python train.py --num_hidden_layers=12 --hidden_size=320 --num_attention_heads=5 --num_key_value_heads=5 --head_dim=64 --intermediate_size=1152 --vocab_size=32000 --hidden_act="gelu" --norm="layernorm" --norm_place="pre" --norm_eps=1e-05 --positions="learned" --qk_norm=false --attn_scale=0.125 --bias="none" --tie_word_embeddings=true --parallel_block=false --init="normal" --init_std_qkv=0.0249 --init_std_o=0.0249 --init_std_up=0.0249 --init_std_down=0.0249 --optimizer="soap_variant" --learning_rate=0.0035 --beta1=0.95 --beta2=0.99 --weight_decay=0.064 --lr_head=0.00555 --warmup_steps=200 --schedule="cos" --final_lr_fraction=0.1 --batch_tokens=65536 --max_seq_len=256 --doc_mask=false --train_tokens=358200000 --max_steps=5466 --dataset="wikipedia_en"
Each number is 128 + 24 x the weight over its row's rms, rounded and kept within 0 to 255. Layers, rows and columns count from 0. Numbers have three digits each. The size before them is the row's rms in percent of the matrix's.

# layer 5 attention key, 320x320, rms 0.116, rows 205-247, columns 0-63
088:169150096155107161128132146115100117115083124135132152152103132209143143156087133100090150080102149141116141128110083115100120128141138106114136119108096157147150155131111141122105137144171123
088:133133089101127116099103139127128162128142161108174120133146170147082124142130152124132119173138054131140136107154152132071123140127136091095150124096075110092160138109153121098136132105125165
097:088130136139146108123136121135136127118170102116158065136138094135131110148089149153106106114180126159123138118134155132176083113139124120106113129129110146144135115109102102105142141101124095
087:145136150132136105124076197138116116120172136146139141105109137150157152131119103125082134129085084168108138080134108122123091068164141123113118136135127117112120140081142136107122096113123138
095:136090169139118143103061137095136134119118112094157134133154104144161131141158095127098144139197141103139139119095068126123082130122117146116123132116106171104100121153156101092128127167146105
094:152126128134163110119146166167109135114099118147146116120117104118156181130102128138175131110119064143174117151128130144067089106154107161122115157139124107141151128112101102160140126106140160
093:142142183130130133088127172124102139111119163101153169139111153134144123161149111155153098139089119111134078126139164137120134149161120100114165134119138117168115144183111137145139135099094122
096:146144146114130110109130126135122121113120119130141141142101145164147127175109118065099111128150130109130109141121153099109136152115162123115138109134074041160128148147097142096067104169106135
089:120110119154180103102121173126139123125143174153110142145142133135166112091115132149132141140137160143102105158073120097109149129086145157106112121120155139137110119125148138158124108142186120
087:114101129156166111149158117145072148111109105102143135112121109105123137136109140134107124143151131116110138156087126107136144128125141125103121136140089156140118137116158166185133100098164101
088:146171142134129124106121153150135105134160122139173133144120143116152121138138117148123147135174169095149127118177160125145168165085212082167133120113060141166146132132129126142121100110136148
091:121106115112106143156151159108151132122153153150085161118123097104145162163111110162163091129165132109125145127148100092135094149120124121142088131123131092130113139099133097149104131142147155
090:131101133101160153168120141145184086165154116132112113165113116159135100104123105149130199159153094098153105109124167133132116132147138096109124091130132085147091134120122138136128121116128095
091:155094153150141157127146096107107103174162151160114125155139150103133114137083091143160126148174148160113120072139110131157140117127148127103105150157109137136139088130119119112140131177141130
090:162156078123108123164125157138115144099085131138119090112143092115172126129143139140100149089141107156084133090112137116148106167117150103166115155160114143120108139134120077121146153128137092
094:134126161115150104128156167122138076118152154121145129109125159088122107102148117146140124147179134137120146127112083140167126152092171101109100146129134146170118120072134149120103160152100144
095:137123112119139115078111128148119135104142098109140175120137103108141156151161105136097066084131140111133142127104113118137142164137159101133137145155159117155128164119141150142143134129134118
084:113105124169105114179116105137117121164148068102129098126108126104113128059136142162149122129053118142129138148175122160156134110103148104136168148128124160111092108139155101095091148123129124
091:089145108112165111153140165119110159136152113110127140180151138151120132148124092165147127167198167145087126118170132111096125114101132129139156152130116111160146129127134114171152121135141158
084:133130155118109118128136136153093112134128098142118121138137162157135149164132136138147129133122124123131158137135110153143135148141141125111097125141112149150126096106117136174105172071151076
089:152115124084154107157109124156106166139107129168168125111166111108127137107113118172110149124114135137099086135145136128142124121149142110111101100173173169167178097119153111125128184112097048
093:124122155134155160134107109135129131157116117083148105082118141094158162105134153123108117140116142132110117124115109139153123179140139186128138107108130178128096160145077159102135122109138137
098:159104111144117129105105112106117136114102092114112106137088151136112141145135146141129179149145114115154150150118089083122120132121119119122139150118143116117163105158104134114160120110118088
098:132105132133127156123145135125091115120148099154107166114147053127138124129103107127123141128122155111113122143088143107118142150137106169155063148139154129153135136150127162098131104164162136
091:113102193084171157119092100151116139124135148088108167167127140157133159143124195139097167126110167115075144101164139127127109144110129154156147131140099142132156117102113117126129123125115141
091:089145084135122120171126097114161118151129132174132124119117113133117143106125173135137139100180143094120111130125100167138096156103135161074104110098124161113098151114145156113138102105116119
090:131138141122097120106117118166078135116173101139114169130097171093125147115158122097123111118120127103170131139118129086114141130174135110100132130100117102129114196125111138125155115159126109
088:148168136146109145098053163114149128123133107142114109112105099123138110111096151148150100137132111117143162177122102171117164117162178141136124155153137099158146119127130136153130124125139055
093:165124124145137106136134107123148133129120080167144115150136121136131132096114100141132117168166124094142119133079136129088151116119155149162148149096129134112143107168113192146141102138157151
090:126165121126126172143121129141177150125104151135107170140182111093132118146127194139134107124098118129166177122128116163130098182112178115113131075089182097124097146128124144128167129146146085
102:159140131121111124107123119143073125137132124132129128155108167150119167099145094139129101101144130174182094166126140099096091113155129120145132091129188098115149125149140155171100137142152092
093:138130165135112124117102128129168135129087095119172110069137163147112182154121124085128176136142124126136114130168100130097102161126147173114116132129097168126138089092109154108113128109083120
087:138119130133140166127169139080078116173130146135157144116109104180098102086160131132164094141131141128146118139095128106102120106101119123168115144154140116128122129111128128150125115169149130
092:103165107177126127112170121109145103168141141089096109127075144088113095148174150096096158119116111107138117156113109146093133116143103098139122156155138144123155105129131163088169147108161105
090:109124148125087113147162182135155128143162113155130144068157080121166111094117145132091143118095146123102101134170155166131136133168141145152095129140106157152135127133139090134135126138134148
092:175114111142102121165151116174083111103084129096134183097108111132189113121130145053139118147125113156164142139165146139105143110148123108096163098146162126138107118097128118149162096122138167
084:117143162168150100134117074160155132140139121143139137091097121114155125092143198178123169126119123154072145101067097137078100127136125118085104141155118131141111116123108138121143096107101128
086:132099158122117146148149107117159118109099129143141125125095148129114099136143080114122101149127090119106112127126133093081121136102136131095126158130091144109112111120114165118130158132155154
094:135116130120115164131133134109146101119117129104108108122133118092122159188148128110071095086123131115118098139131118084143135162113151116112169189106115149121132120158141085136186138121114128
090:109132093144132162144152126137130097169191124125086084115132131103113122136175131094147140130154154140101092109102106148124157116109155133110109135151143148126142123145155123153099131095134097
092:124108106107113164195121176124153114121149129169175149163182101106166114119116144133130137124185158152158134111093092148096154133150088134110110157115152164121141146128145143150147138157098109
094:097101163134137131182135135174109130130134158134102148158123107138125133135135131102106130129105136120146143143132154135138166150145100162118155099147111165116104108116149140151133094141148100
096:170131169150155145115178141139107108103159104099093124170141105131138110144122117090107111133103119094170134131153133082116102156114124145160114130129096125126146152128149123162151133169126125